Weights of a small GPT-style language model, trained from scratch on English Wikipedia: 6.06M parameters.
Each number is 128 + 32 x the weight over its row's rms, rounded and kept within 0 to 255. Layers, rows and columns count from 0. Numbers have three digits each. The size before them is the row's rms in percent of the matrix's.

# layer 2 attention query, 192x192, rms 0.0612, rows 12-31,43-63, columns 0-191
094:181146158131148091130152146088091110139094124120146181180164190129123147140113061118159217141084118073125116117115085130151107102176120148088114100110132108183134108098057123089130085131146132155148162087122138142090145151058102107143175093173105085155138108129156102109131138046118192140168115124186122102106113112076121054099129147146107187157126134083103161179127083138108173155124190140137130134114078072133116141155153137111169108123115171188114170109148155184176100165125132082097120117166191198146163096133081118194134135123127097184166105130117096129160130109116105111
094:151140190190115155100158099105105106147108122119132158142137152159150135083113153106154109175081069104111150146069157107154147164185109119104099124146120096107181099161068146127139084164159114107133117083076087121167104084082149145100113105124143126156084131184069101100116134113131060117097136120102083171163101148083126097162104121165086173139045116141090162126137153159144122145131116067175170129187094113129172127117119114117131160115158099173109096084045194145134100098061127168115162123135113129109141107079166111186156125122112167139065097216101109103155097145180109163
095:122152111120061070168159107155145092186139154162183084187140129103174168162106130096134123128081148142100123155122173109142084134147134089152098151129168108126063165131136149094124151112095120107121108133173137051148139135185114117164151073154165126128101154102070120122173072178126066132123099104102128189168156171105128153121131118127141132182154117154174133126167151122103128124101122116227138158131103114163207172133075163101157142137152160111186126201067156119205180093116104063114100155129128111089116143106150062173083184165148102162144120117132116119124128099127119131
092:125184153126183109161126095107123154113159079078156137109126127108146067068098067151135108096080118174173141102142145092073160139166110161158050121113132123168144186094094185106113124154187124185132113101105145222152163155117127142192154073154095127085105132125125154127151159177048162125162127121125105152148127135124066094128121136070089111151062121131123107178146071158138125078124137084147168149147121142166132150128131169182102123132160087095133174123113162183166129118117158104099121164099124126116158142148104127124150153105102122074125041089156127147100108087128183068
105:135159143120159114140145125148159149136098151139158110066127112153156114090124101148120146137116071108082129165051177103178119132174150098159150072056146162107148130137149107120078096140136127120072135145171169128105102138140133099128169073128187141115132157058171109106133167033174151111175173114135115099146151148113132149139154132134098085133143139090109124091113145131118143143106121109152201150182171145159084137107164144102092114137061138136101209123126105177124102093041122154060103138094089145122094129052149105145129140077092172172144097139088117133163136092083173211
104:166147113136132121161150118191115145113108145148175151140103134100113036158147130170106122181162166135124063105110112166152142135109167136166106135159149133134162124091203087148133175019087158129107163187120112066100157171144178076120153137131117120122131120072071120060139093081129082151150123115126165087098151088048085150128091077110158141157139139101145134154128147092125150157103144177142106138123092105158137121125120149127102094183105147087082115122079133097134117088129119042104095162133118202116173137165135145098146115170150081107130067111112140187079129146138113076
108:167153093126084117135138114106107101090083136142183148153108132159150179150104104056095129057167129136114073093133072106100116107166143146094125132060112149098113163125119123109137151177117130148137129156138092118150216039044121145092114152179082153092128153113139076127114114179136153158172145156156131114124095119133184120116188177124129086131130110210118109110169151158100148131144145118096120110072130147111094148159170107160126165102113180122150085109158118111103107148123088079096142172106157119166078100183100151078147140093149144104238165094150084146167161112136136090
099:116135101139145119132167142086125073157169152143124215112126162104115104133083186111163069068130140101148066130141117134107138095130091111084166155154121081072123146086123133128136150139115159119194162103098126186140055148073173109083105127131059101115090101137106135099130145165167144174168103145160117107186127105105119102149169160107105151056157114153146147125114138136099156107124087187128120136099111135083132122134177150105167092108114111126115138094154228105072103139097076080157144153104142159130165135130072114190225123165138072085147091061125136152114142154138132103
111:044087103155131140135122091107137121152087206082125153146105172184135121119234129079111123103137142100119152165092106177181068126125137159109062122121113166141124157166148161176105123149173146115082140115085129150158094164150134043129141114126134134123127092147139169120153114128138133143082160043108179108145117143144164114099163115114094115110155098105156073145116144124086161165120133112157174152130130138141131198129142132138107143129134135175121089054117114170097154051137162194137088103135128105121129092121180110114112085088087105060082096135122159202114127136201087121
091:164118154136115143111127126111117086098064084150110109130117153174101143160144165134102135116172119099138106087074060085150095141143106123086173140094112070184120134145159122058076119127095084073102143153116126073116144110120113190125100097083099116187106144115112095118072093159124144121144163185145176123108137130077145114119118176072178124067108132113144184162152163048089104116125134158129059124170137185119144126115197106097137065112090119119126080115142126124087108177081109107124092125191080130092095182104116140096176140108122061160110132175127150152125120115120212113
098:141075086116116163122148194211135123100053172084152123106145159138060167152158162102131115119093148106132109144133120106106175056163131109126170104147107113175090080143168091157105100123111119086151174113120111110137127123096125090149154167150136155114180073114128131134114105130126148155169102129167152113149140087019137173123091096144143093139144113130079120152142046158166157143104160101120125196150129130087112121104120154191171123107158165198149128067133086144116107169104145150155144172168110149078168143084142114109169093166104108084192176136134142065122167177128101097
100:087122157127126051120092113151131151131145141150159148129096128109154077088158104153157155152148153088175144155126117147145106139195126114121175114162086079138104165147158128165132191175061106147102144088135165147104159119132118094100152172132111106168074161104158093057183137175137057138167123162120179194098167110143104154097104113085105073142133176174133174137144157133148126164145167154059079083119147147145071094062148128093182193111154095104114132158121120122145131155135130103137130121146088182115120080113120134189132127122137106131087182234107120097113131121083173153
095:199090111151144099098125184097176116063135085171094149099111145156092103112115094097087135121175146108131140192142067134173122160083136151135110142121147173135109149102115103122137120137170175106185148133126106169143072129068096149130124110096116112178112113126086147124119144090106113185162107165113069144092153126185114133070156146123118126158185057158126141117153141144154135129133173017108121146139183128128210086141167127149160121138110066189062099145127086126113173135094106145122077108166121128121087197186116118116163133122101177115112126087162139110121158140163114193
098:214176189167131115141131095148096135111119139157128145144096143178111161027125093115143135107114176152071113113164081096151136150124191111117100127089146099121090196113093115142105157196065065124082180083117151134113143165098114153082086137154115155135089114154130128110149094086069106144132157161093130136126122096140167093078092126142161166160098094143070110147146108132118143159146160134168126145104082100135150161134136156154166164140107086126072141150088143078133121111084159171078146134149111172145132103176159084105169080146111140197198127094149060145088128104124098073
106:123129104138124078097123178123066095147150122116173182110157145130109112125092132125116169132117144157138111148114135135142135068120127109126129168205153135106133079135098124141178108102114139035158161185104161185150180146121170142081168056120109149123136141131101132133109164076094130164173104112142181120115141095099064110135142126073159094060092098124119138083138145124095166115176148143086121130122069136137145101134107128070165135098146164177148130118191180135155096166075195087078114083095121160083156171200136134108105103132130132227207098150133177112100128136125127153
112:173163119079155132131140140108158140191114131090138101169136153086155062111160125117175099098120139130152126063187106142144147141131131109143148144165114205141177190174061081127116118090108130094143117201140106134078172124094097080131127137089102128172134157090125130172125110096117200102092168111144121150134173144130130116092097126132142137106103090088118139184129166129127179181156108150108087117146137124032177075142116126113120155172125121130076139107097098071111133108184119084133136136110149072113114119189203146089188159166129097121171141134037113064150117093121105132
098:097092130147156110137166143144144178137107111098067104097162178060141119099110116176117060110126123146137140142135182097134137113142122126112063155136104164167162085083159113128105134168168122125079112128046171163122113126106092114186172079177095128130091115149136096172117097132179140142146133144098130152122109150139132089062078107122128131103142121035159142156181089116088158126152138145107177116159168121140111079083112088136104164102068162138106217080131148116125128139083140103152149159135110173224103068111139098179131163102114163093187102161116112138112111143161204142
107:123091142139183168111150149107120134150093155078116117174163125133129141122108146169159105080117089112055139096164132120135143113139121172105123162185102092167179156112160135126195084062071135153115119073150088148168096115129112113108128103181139110198127157173093088120151160123131117165139105137161089064089158104124103116206131102086202219127117079128120136120130140106128099076097103128132131096139099083125179096133102119159089170080132088132138127155179099153111137185097148122149101119114185172151137090150088123073153140170089105185149179100100172153139111134200182102
097:130128124134120120121111141139112071091176125169159133107143128110115116073122118139145151158108088119120170146125129139158073165160164130143133117128170149110162094156116130140153124087085163127145132135098154146130204131179106217138104134146151166072167112135176149130089113131135116175093111184121084162154152157104097058207168078145122164131090154221119149196192107141101112132165134097104080101162137150102101176113061174113055122098100128136121204129140091112134164045110153108155170132143119156112166152148107138121126127193117110087103116134187150211134143094122175158
099:126146203047156127087152173080100103242140060143167174129100138131173099169090116134111122130128155168115129148130152144068168095164138172137155184087165082097153098051152138100109130116093097146097130124149109121097135153166102092114114082090185140150147172127095109146159151169157111186156133131116135148130155118139161109086079167086118124117143144149112142069107163144088080177083157166128132107102097179130117158144168139112120164184193153154130145089140100104160128115124161140083107115120145101107146083069161109067087111138142142144070135138129113153115186091060132138
101:207133118125132096109193143105108136113129107105099071086129126090136112127109150077177119117141093127118111115104190152111148173080131203085072075114151117131174103132086129118121120135111137144184118175163156147142104089142150089120125142108163142181083118165160120131191166201129130176135095127104184110129140106184025110111132127095124121109116150105176149133138140156103099097108098089085126120138142137121144187129143113181122071126156134147110086119157153219102078140129143131170183152141082140120175119173146100178154080086172107105112209170165160092109075168123126120
100:199158138153126123190128139130118130127075150156147161139141125132168122141082117089104138073120083083069091099079059195075145126097116168137153138123133140157123163131134124115133110060147124129057146116226142089123173170121084112136135089144134096140207159099056103123109136175124153149116154092103129155107113094109084139124064100158114132040102117158097136167129120089083168070163124134116155201127112105148152169112141142182099092099137099179126145124124090175133081140075158072144114130127119153106117117116121123128181136095172133162095081073108117176073119147132124100
102:114176091167176115092132084142146106098056166163131198141157141130136106137133115159046132149156172139099098100099117086138160059182121115172099102179136139164169140135125114178186128138177166107029116169101137147130101141158092104090139177130108138103157068062111147110164144132154111105187105139104200119162103114149160170151156145116152186129165096191111190119121097102155099177077105121134145133138133163120187136116144146013093140133108101140146131143123109110112157103135130134098134131099116149148142105184101112081100131147159136173137131143083100073171132113095104137
103:159140139126139070164173134146144092150051133129146135152101120106108136119088121140081129120124153150060093105088105137170145134162122078104146142087182067085088144059168130115150098150150149075144135125125140127137150155125110126139155141110058146118122061213038150127098107102159125120110119126140112119091122106144147123165142120130152134128067093202135082084195114135140137143074133143161072041159120130136118133116041056124086111147154149176144177051116125147131097088110143107150090138166065131108133133135118133208143145114151143152163165167112103088133115177113167125
107:146183116192145107105163130110149136147142091190102170130164134125128132110106167218134143114146139169159068137145167185090157137096122096133152131129152119138087205139096128156153123159105077125104169093138156143087134153115132119042166133132090105089107105156132114130179081153129134159095079077084161145143138070125129149062105087101144110151145110140134139120066117132111122162143183160080093112095131129146105114186169120085147129082121130099106063115170103104112104149096089120049153129232094117086171070147107127151185149142088156137053105116144130143118110172123145089
093:114096132119186110128117122144131084151174098169053130109170067114145139106150116149075091114169189106144100142124151043190207123137114109137104136117138117095135116141174176103147152118173110106149096135157080138146089127126155109112171072118149104120202087132142105099123114139226167123094128114149094187119086088123105115103157114144090108114143113150112078139070126089082124209159127163132173149107097162132124168122156039060076089110125165118150111147095142084073129141132152119165169110154116140090142139132111135118134125109092154155106150078140144137104129211137140197
106:130176109132231084073155176091157120120130152191074119090068131106104119157196131136120154126085120233073136095131121104179094116138079157122151135114125115130172166168130138132187096187153121181114127136086136172089135164119080083095131128105155077140107064148160130133113147101142156144147116114136170125173155072121130184143077165146129076178124114140096128143160093120081108132142129163118150134129113123165203087143096156120125119105120089130107127116101181099133154158168146157105102120127069156148147087122110098134127093165112091191082182112088144174126092185117163107
106:144096118132170134124091101111096112083108095117153125114154124108165102101130110080135083157073142148036177133183130158135149153044158101116122172107133093112141119127129101169115145099113198150107150168119126121193136105115176104134077079165096123094139094146126175121168141099108072147145157192027165139114105135125095144130166150112124132139115115161060168105156125154122143201165100110140189183138165154126166171166084131110152186114179153135125187176114173122072120169140152145127156151115101118123127181126082072167062131164149155148154148159161114162122166132143090093
101:087142153096116204124083136049090161102112187109116073150134148202141146090083121144129125087171122137113130119093168136179108117148138112174180136125173138085118137099147095103127105152141154093176085152164110121169088144178130103150122125123078113196148096174162089093159194134104085144137144179150094093121087122111090094110170133161138170190129161154142110167155161098137099135097164133104121105094144102105199157145143072154139122171113123144108166144139143104174083145107114104177147115134142063132111196081135097167135144105145190134197174099063142125099168138078117172
110:099059076092156160121139180125142100145119129139180147133096167218107108108108118084166093153137112092124193114105116094148091115076115134123201126120131173126118131142169158112160153124095078108151125126130103099105137102129146111061171190135149098148114108090121147160133100187106150112156125124151154107088126209118126134181196105111120082099149063094128141108139151107152070170119087070119105183113130119089121109119095146132111086150115199124139089126135065128145155086186119192121083105119177139108155165101113142114063149135119099129145124130185124182105145135060068196
103:098098093149137164114098221113133140127134126139144122111063105171120160109100135151165139046129168108077101111104131147155147112198139168144142186150125101102169114110184106101180137116110087066164127167171044129115136120216147073114187131123093131127187122084139122097178128137066202149066093142096128155164131127140093117143151114097105120149117119168136164124136102092091176124097134142077159122138108118169123117169186127066159115115127103126137126134105123137162107191104154099125187093079094093112146156162066111133117085088155130174157138156117181147138081120142085154
107:102121231104121103139146117064153124144145072138137113123178177110074138074117096089110087107156109157078153129136048131127135122098130078170111092120175164174116090143154133084139144140107074174056140210124138091141181130060125167110107136123170111145172145115130142139151102133064149151188106134127151118082112189110123171101167151149095137133108113142112155198165117117140108085136050219075151136111089073128100174157094103141142082103125093133109187127099111113100136116153109100147132104132136159129096155102069135174138143131085150133179143122145153116122120111175114142
098:156081130121115169172127102090120157122094138119115139153151128115087093101205128097150128124156036110170115185153121113127069118153096149107105106136224113118140165058139105163090090173080185108106140123129079132120168173153123099159127151102135122112112140121138162130095118125073101143141147090153171093106109144150137130194106087159120168167147075113126137111110109146155177174105103149192093174109117137082103123153135150117166171157172171091102185048091188154109185118116129114131114134080103134105081081117145072048120114093165097164115132097140118168065114138170134108
102:105168122112162132127129131085152165162093138146135114165091137156113113154142107064183116103146174165121133123191120169109126171109168167142112117151144124156098186095143154040124155223129125123101100139062067093113149160106108099138127151114106144117135100138141101181182118034144141084149121123145143134079128102122175090101171131104137094114128125210069103150148144136138122172164136116123180126114077085111115130168124116141162136056082179172122100084116134134082141090101111151083180073190200148116161124112096107181131138145175077129138153112093131157091074105115131162
108:058032143146130117098119152146147166129154146177143122142137156147067146132164131075150132145119104152209095118072118157173184115165093157125135129146103154138172140151119136080102190175152099116131142063106093079175083130164150111126103175139169137131069085109057182143137080112116133204105090070100104194177145113154176142131103099098117127123137109143100126111134173096107143104137176090183148150106134125139142100130198112141139104155127144164134096151096172135112202135106106139107127046088134167127144042171157131118147110157095071120152121104151130142121118107145135143
108:080128130118144085111121124178137155173159140130134169148154123146110091184154122110106145097146127161126145040142113146078072107133128147104175135135167090195098187120104100153154183136162085098125117166148079075094137111137151165030200195098097104137095126108143141161175080158144119161117101118160124084154125155161192085119122118073125116144141141102147113157132122100086082225171155103091149155115058128106161156095150135092119096071069168099165106096149127132173131094164120143133124056142139130162161130109152123136100138148139139079191113136151144106167106122071129106
097:143094126106187109127114176157119135176114118149092128133134127104114109124099105150153137076120127148157174068162122113111178092138079112064182143145165093139084152108136163131221088201183103144124161125141105175187092102110131165149136088097124140148194119121053115157121124179079128093032197128132147173118084135166109151062128133082153117101163108126112182143118126121153069071137157105097120120083198139138116099148125163132140139161167069137147110189142125124137164088181103101134125159146111132115116158141084099117147092067077100096150084123143148105180109134130146157
117:129148177124109108068134129096183138121151092121096134165165117106214136142173145158163112146146186157076101208134187115137162201134157129169090155110165101124173133112114152124158096160172137120127100127173117172126001163044101091129084131142170108205153113150139091141134151149153107111120133120115101115166140100094091141103126069183116090137187148107106097100128142131156106085144114148188134131117138179115149161070080098145164104127160069135141144079122170137153139109146134123112151112122148141158117122173141129140109106091137187169081166149107147068110116119146173174
112:116147084105186088119143174172122079207123153134096145140097110100168164129151131137110118148130223120164128110127184119102156059112094160128157109156159087184119122157124151103164126135119105132153170116170100132157108109116096097132132145162083123078099100084105077099137135195182178142162153145142109133139156149141189191155085180149147050182126130123105143152133042115131100122124138109197103137116111118137168098142134156128159164077109178091087071185150143129098084119107108153149091099132157167137094139119164124143157109145184140130176104119070137069150126143163143049
103:149143110132110148147114095083136112100168067136122144129081150151111062091120129177066088055118163097165134125131100174116148161134128103155100135119127123131126148061163115136145198137089121086134149150069160175114123123123134098097085106148129109091167133095192164192094061126108146115153099158137071117158193139113064146143195104114143094103189083142175139175074108109166133156115147111123121121111103152110136112192085150138081144102099118150117133127114100133116160113162079122128138127126087080169158165114141132093177132085094070215147098190171140164074170095161101090
117:183110203109139129117095102116164154060165122098085107147093117101135124126126135164125087161125085171116117101103139169139117192107080147137095129149148108109079146079103112134190089129109159081163100149168161135160109174162161144080096078098138160133150096138109161057144083109032145150192136137172144148146084133211074110103159104133061169102086101097136175114062100130142096145117142165146106176087111102137159139120121090120068097114182119110113162129151127168157119106143152117128125129146093165142058131139093120119111112099175157155148154065139098163135122195073111136
# layer 2 attention key, 96x192, rms 0.061, rows 11-31, columns 0-191
097:142082088160128159174144057141160101155104100158147179107119138106128071083125105150101167138163142178107174104181128144146124181105095126133145128187094114133211088107132142105059090100114124123087134134110150158129156131128108127148152135117161099120149028126167105091165174140152133137089169151084124083087097107099138055111154159089121136144191116093109108142089078093124136127130134122156144141118133107124095128084146060123095117146139131088146147079103061167075133111150158128109105173181127148121147138168131171104095145108085142255139126102150125077144152148169110164
098:109108097143126104117169129067134098073122102154067141149163121120126129122213195148107107154095153157071153138073084067141149119079106100141178122111112092117176160081109104182152137102092165158116114125131087112116060131184151129202148133107131126144121103121131131166112089133072142085138100112158053107107144117122112154104099111102165112141095161141152206207088105130127172091121087114201108095100124158116117154096165093112155192159090124174120116158154106156154102145118168118211143148126099069094197069141135133124135103164115131154151122125122113125164095128203136126
093:167094103078114141152155125117131093129206168069074074097070108131101104149170091165103169104193154124220123121125163182157138149076105104103135128122154162086094156126141180146084128114185150145092110152162099161118151191111072170091173196161090118122107146153158083094149176145114135118120099092159128159094120111122137078119122145145119117164182188150193122201106094154114113127154131165117111100183100120118150135111152195153147119128144106091116118093115167091116104189139110084166151133117132095112103148083131056143120124201114103119095140117108126121126139167119194127
097:156107164131092141134126105188109133121101182135145139125134196159099146095170198108155095124180120101145135094180087156119117087157137121042168119106129180093142135148110101162128144125111082136144137146123093094101179105098153114148046146105090152159102144092074125161112142116049126154181078101093216090097158134115109147109107053089154168093092092141177111105148080087160118151137133116153133116095132129131128097135088142154159122115168133124136122120066151132110148145057144175138108098098180138148118131168146079086107158171182078082131173091158148134122177121042112141
090:156126120118107138170211087157100149136153159113132163151064096064118168128119121154149107066127146128138123142120134143084125071147115142100160117137164102166123106107106150076126139153077117098162167160188128149138132143131088100155175154157139114131200095084179146140223154111148133144106119095161171125128141116120146132148150107162161166057187112147166106110091176084120102197123152170095114145118136106131140147168110109089127171089109161122110131134133161090109151129157147122186133145167120071165067165153081072147136084107136049152106095134066164048129065150191131149
093:216147156137165123144131080083185176132066056117163143132100186133134144102110106074146111099101155155145137129120121202162148074157127150095112089149116164092107154095136107133128136126122081128106109173156057075195120115141133116074091121099122147063128127089046137172174118085108167138145131102143159111104104118133117168115103112072129163089124122111143049127167203173219126145101127195133082139158119144146135129076140175140127101172108128157136127133222134085134125163175139139133154120143160114167162128153148126106141113165110145154152157124123124152159129108147061112
105:070142167167140140104089161123062147102094158095153068140128140093118107134148145114170163170111102177132100086154108119145072091120159154107184098123144063159167117107134191106152122116169157168068107141152130092102121124145141083172090142129134118127101125130110134142115080124095163129157154122104133154178103120191110174088069188142136054115121177120086165198058104149105091070128134143134088123091159109122160110161177120131158063146118159137170150189168093166094111102096173096191156102094107134113129104142084165085167098097112118132124144154132083087108092121088186172
101:133074130096121077083097137115099121176143107118204130067154131091115027086136115138091085158139135141088145150132142046104150153102120126152178105088114112120116131121120148152136121069077105143144142104130137144105116107166140113177168174117156108099135113070127078131089143110116114121174134078128097121101174117136137122075129119122168141136093148026156131164140127129095114098225125159053088135073095094184120092141110107131144136087156070109166115135109170138113108121146100147081144131112096129119163103122213184181061154133200173162127129146123110111098116144106162110
094:120137126076107145130183120106116120142170146099134110145182126149156086116188129121103108096125106111056117148144173090141098113162097173087130094125157087070170095152148121133149152129184092190149120151154092148165088117104158103158180176145103098126101114053154137071144096120138128134090108087121105128166177167145118082079116149145108082185104133108132160104096106135123178126178144164088104147111126060153178122102158080131189140169193116108123104046231127111094150105184133099171102106085093123166154157096123166124131052139149099099094136102102135145131165140182133122
107:114130164112135146099166139115110163098089167114109177164078131184146125121096139170204076108126136155156167101099091146071120098169118163096136105129182174050103195086144129111108143072153123120126118121119115108097200139134219175131118215132105116150181210149165170115095129107157125136125131131130168100163059069095173117133134138110139155136140113139119113126175163108120127064100094122117093117140129123177107074097110120140120099125123062160164141109078191136121157092168151157104117115143147116163116160098143119114193151128094162067177133080124121141166169142092097166
104:122095195122117041068122145149136150131193161164126159080166149144150109177092132132234181215153079173115135206123132159112051083157124122173070144134120155143109125158137167156094116163155167118060142122160138175163173106124151173123111115099140150125151131122153167156151140136106086195109089139127147119183120075147120130134107085150086115154068147166133133144090120082101118188146177193097137136144105128168102137142184126125175122131130145071108117136133138134164133118141112178100135121057148116136123128173151123167136116178112167153168117128140147131092103137085148145
101:095141150152148128114093102124138159136131101107133148107106147168122100131159130160166067098112101066136120106129055134108134117198097115119139094135102133077125153146119129136151150120130088158096080075156079100156139136157163132147148139118113130109113156171130079207127097133100089120123152222160143142080169144048114128154129155113176162149140138083119198106187085051097140146090096105142181167118117116149133125093112151110127170140092120139119130209107108171169118187155160071146180102081076146147063108094123085193105130121110117144131111163179127179188113119170122059
095:134136127160108108108127146062140122130111199172093121127170095174106097093117088117103141118124168131127116076141111085106141090148118037075092103184130139144134141095163144127067157255072164128176134090107186108113102138144141076091153107123152125126154166131088145111084127114130178110092099128126128147063115158103172114184105142119129110091071131177175070126080064154157181121161101144131096141141121135144128103144167075099126101129180134178131124048160117142163204104134122140121127142111125169103101119181118159118109110123110134096127151095165065122178102139110172124
102:062130151182147106132089034102103093058096112120122148154088141114124116145127121116132152201120099133111165173163138120093186086054137101154135127138162117113151102127117158121115147161105155081099164123128140169134133158113143078064145164100117088179181124126094107093121161144145130178120104104053094090150170096109210130095127130125160083102123199116097092119151133091125132115128156155119152165130123117146117083158164099087139235126136163117180147099081128093090140200152156157131124129159115129166149130119084106125079108125130129150157111205162166165088129151101194150
102:131164097107106150127149111121157206134145131085155087156093181117106054131160124104083181143157169106112131140162126139181147176193134110150081125141153132117112127136185188089157148089100120118166119191135097092132162131122108158116145126128074160125191106119162151100110108092110134144150154137112083172136134118143084175091091100158138108171085185155137090115114130122117142180090183221071151108077139112164129121176110121087102127131096138163161057075050084132111100146137120064143109131148093112162141102101085097172137132099092120131124162185098116080165091154073166090
093:043133093137133076176144128108115149132185141106116072089082143113158145113162146186125105077136091090111110141184145069143112095115116117122141145150155102158175120111185095082122119113182109105157180099114072154116110170122119140162083143184159125125164167124117147108151160150122107101138093124137155119118112122141127106128137113168069088135123124139142161148109197123138089134108165182069166189133164157085107174135118130060092231182109139136155159174097117061123108149120070106165177128111144139155129076161134148119148083136133196153076108181118125080165103091157141187
098:134123159163094096165103136142120162094055101120110156085101086140134106109135111208110133162119141126075141190139089098090138143120114143120163085150124077110124071145138104144112118097120143108117158089090135155128136104134088138151132129169163116099197148144146136132164168120076103161148106085097181131117126137170115128144139134192081096180167134179170093165111047109152066100119158174096144104141100112142131151148120089130127133121060156121166125163125096112115086145137146162118150080166178156091195117128063169134177096153120091157152152255146187094083161149103138101
098:124125118096121164108124119149154151123113150153183136172153110134135157060159061141121151123189117125086075158055118121102081177154148098144095095103131077132120105130139178117169157140188127107084153117107138211151091119155141177161128158206106149138126107150123090097127141069136160160129094072161081129042189113122145090153098101147072095163114111144174144141157123118102129075093065138142107101184136130118180140129143131094110163129115098126134063126150066123127101124112097120200131130136092176098140155157106133172086107078148110115135114232150168119158137118150078160
102:104121170092134143139102142106120178094177150148110096129046192159120125114177119100118128132118102106157121194084133108145142083119089114135168093157157136156059157095107107105116131132103156177196173189138047124092134117176178161150104168114075175124086162185131166122096135089162126108123141179139177141151147106127196142151103108160102087095090149088098146149175126117116090115123157203094131147131123113121110124164087156129193168126115127141119146103102077131106130180144165142135157179139148120190112114120109132170221126142122067130127101114084051074149120145110163105
087:181096146111146185102152138157139058065117127133149140079100175132155193114182134083164084106132152137077089122128136126091137105072147129119189084149140191152131137146077158132134151156115104156139105141160133094166121125076157166133080122129143171109132160090104163161156117116105084139087173143154132086159125134158187164167108152140089087113128096125172125154152104202089123171104140122098198148132137075191156131115095229160162137116173088162145128200111164081085170150120165130106115103117134098144112090146141050112115149121123080105163076079164108133154136140115100146
104:122092123174058102110123154106106120153071148077152123080196079102135152116113150129113128108131131108092137085088110117097138138180138115102106113161055097143114101084160162175161132157157195144097158074180149106160091137155094138110130117135110145080128153124092098167110102086092151118122089076107141135158139153085129084106117118102196107144099096143159045143101133150149119109158061189138135177184088103121123156140093073124169114113135128154121158106158117145078115068087057160174127136168149144113130107088168227125088101088174148136121128183108108103102124125181088166
# layer 2 attention value, 96x192, rms 0.0577, rows 0-3, columns 0-191
082:093157158072147106097054091109213147150156142093123153106153136122148099089106139102094057092154108135065153080169167129111180141157114113149135085094137122081107147138119169150096176121046114116134152124128108157103094136116125119105091135114162091142147049146059096182164146151106191112077179150093114164109120171096087116097122148170054059110101158183139085145095122085104135167094090154164149122115140158141139114111112155183175119106159110162089161158190146143136184089182143077091135144107123070159137101127118141166121100116156140161155165119122103157139142123130167135
091:152163110176094171093139095058123077041105116134099155114167117113109129131065138074144083192122103146183119125145084132122104157107131098125132141077077154106102147091108151147169173118092104118071138098168154168118095104112092170107101153136096183114148162098137084131127050104119115123054143083137127132168117103150101129109141176143173210118149069097186022154115169130084157178074070142096124108164150153122112098124125153120096127096106169112118118145102150130162155106138181135120107110148126105113144079151091154136118147157125111135139121110118203124177135185120138078
093:130119145143138094041040199064179183157160107104124146140096131127132143068131119125130126121136085137162144144202113172147108208157148115150110107116146146117107155070124146098187121134134127141192160168113105092080086158186123112135150126147093124172175189093129108140136124229160087178086116151107178105125163124114115120106123138155121111146191094086093137095142122153155116120140042126124104142144091146111111090121115174132104130140183112117134151137131140126099183099090088112095096113110083134109109098161076081090108089135191153129089128136107131103129074118091140192
087:098156092064126104151124171166080174088161091150108103153116126158102118135126131141140118162133094143170133141143137129124064154136137125111099074101186088080112120087101167133173099096161160097128141158151064135135114139077141156143145227172149175135182106127144118119106183083123195110103096181153073182133172113172090157093131073102161144089119151187114132122144078126162129107132069185199145112096118118059137140124137099173117132116129158118142140072095146198167107125171091128182091148098128132088152165102148134087117127130111096083146143194125122097141071119130127066
# layer 2 attention output (transposed), 192x192, rms 0.085, rows 0-3,32-34, columns 0-191
092:091158117203100121117152087123054193117115161143140064098142137146097139106083129169174153122097141158114153161130102157093117147121138134111149143086124067121166188131114144120108108103146132115152095152187109071121145114165168148118092101165126126139022111072113106126074072133177139111143090145088156109153132069083128140102120099122105112129093087062117118051128091151113098143066079169096101132110106152099141140137111077162126134181192138133167101164099177095054100160153205153129144101137136125119144159111128110105127112219108128128094103155102154122067151145126116106
097:168139136079078114080081115132090148131167128091148110132127116137093147131158124091105148147106164107103090108173116149146134122135177137157106126134141106167169161132210127131104116112191114103083080192088158130141140155085155086148155149138135113127146150200072135113153162166147162127123208137053084164114135093140158150120152165180095097147061128136188115158208160149087159122104127127164119151105088101173146133139175093122117145161150107084114077167177085138094173137110185129041125122126189072150124106177094147137168136140134185085161169065136123094141139092135148137
095:092084151126131113135171037150145141139093169164150131130157106111112168134136115083112056149116176119147095172160104166115107110116122148103193130043132121140071096146111154156047098137138112128176126083144128160174100164130133182127103153111131089094123143070155104110146145159082162065121153129118115104181074129147136137125185111073114117152094136124077089114123164096076118168104196141174124143104183096121112218098162108126148148150100176136104182127174101131109161148160176107136070144136133120107170169160136137113137108173123132094103120095166101121109181095174204157
093:145073086172087149118112072159140056134100155143163083124092076131141190118230148070104100108097149140119133178069127106113121170094099111063115109169127130111139152203128123136148182115085129117161140194126119152110131172127141117149110109120123135134152132086123108121107110132124126090145121167128136137058120178115166146132091113128138120128222161107150151144138177114088113095145149111105177115139214143228160127147120106147169081097092145114104128120116160180140119115140098143129130150216055094126140121154079114140181156058154122127079144137153167134126130124087149119
088:101152105124124155135134074123177023123164101147094128166135150131137120098149179173133168164110136092196171149151150114110121117143162157157152124133144118109108070133138165139169132124090123097116106128081146160220129118081133143154107106082181124096153164137161129143136150132148070128182089139170104102128079131151159089182153130156212130127132119099131123094142102159207171109161170108143151110167154063144104114080191130025125103110100163091136118078147150128161061120072087143149190133163182153136156112111161148140130164089097167155162109145158152125115130085133118161
081:110144132126121140156154154174129118197064129161199121183048190106186155138124117157120120076103149143155142138127113102138088124118127095101137127119138122139126125123101174153059113144080163148144197108174153111109093124177160151175140113126109113078103079109138125094099115122090104132096045148120169111114108148102132111165194106100160143122166074120089161076113100054137105123094161093124145109074158069063109109139089134144130178074144125170119165096131161083206114147118053133193116125144110224114118127097139106113170151107134114121112171145138110130117082148151101124
078:184207133108108168122151119143074095075112190056053117134082157146176136139118161170177134149170151105119112109059118064097077166140121111157102135154096151137152095128130115129162167127101093140129070157144177139101187109127135144104115136115124131133131093175129123138133145082098121153219090166149130153086131098163111116072127104126151146146146150133152164169104151128138131080085170154154202101175105085140113118105069131125131094123164138126152174123102152103109073114146138097135205163204108123120113154075115202129122111136130106167161165108135154101122097138151097042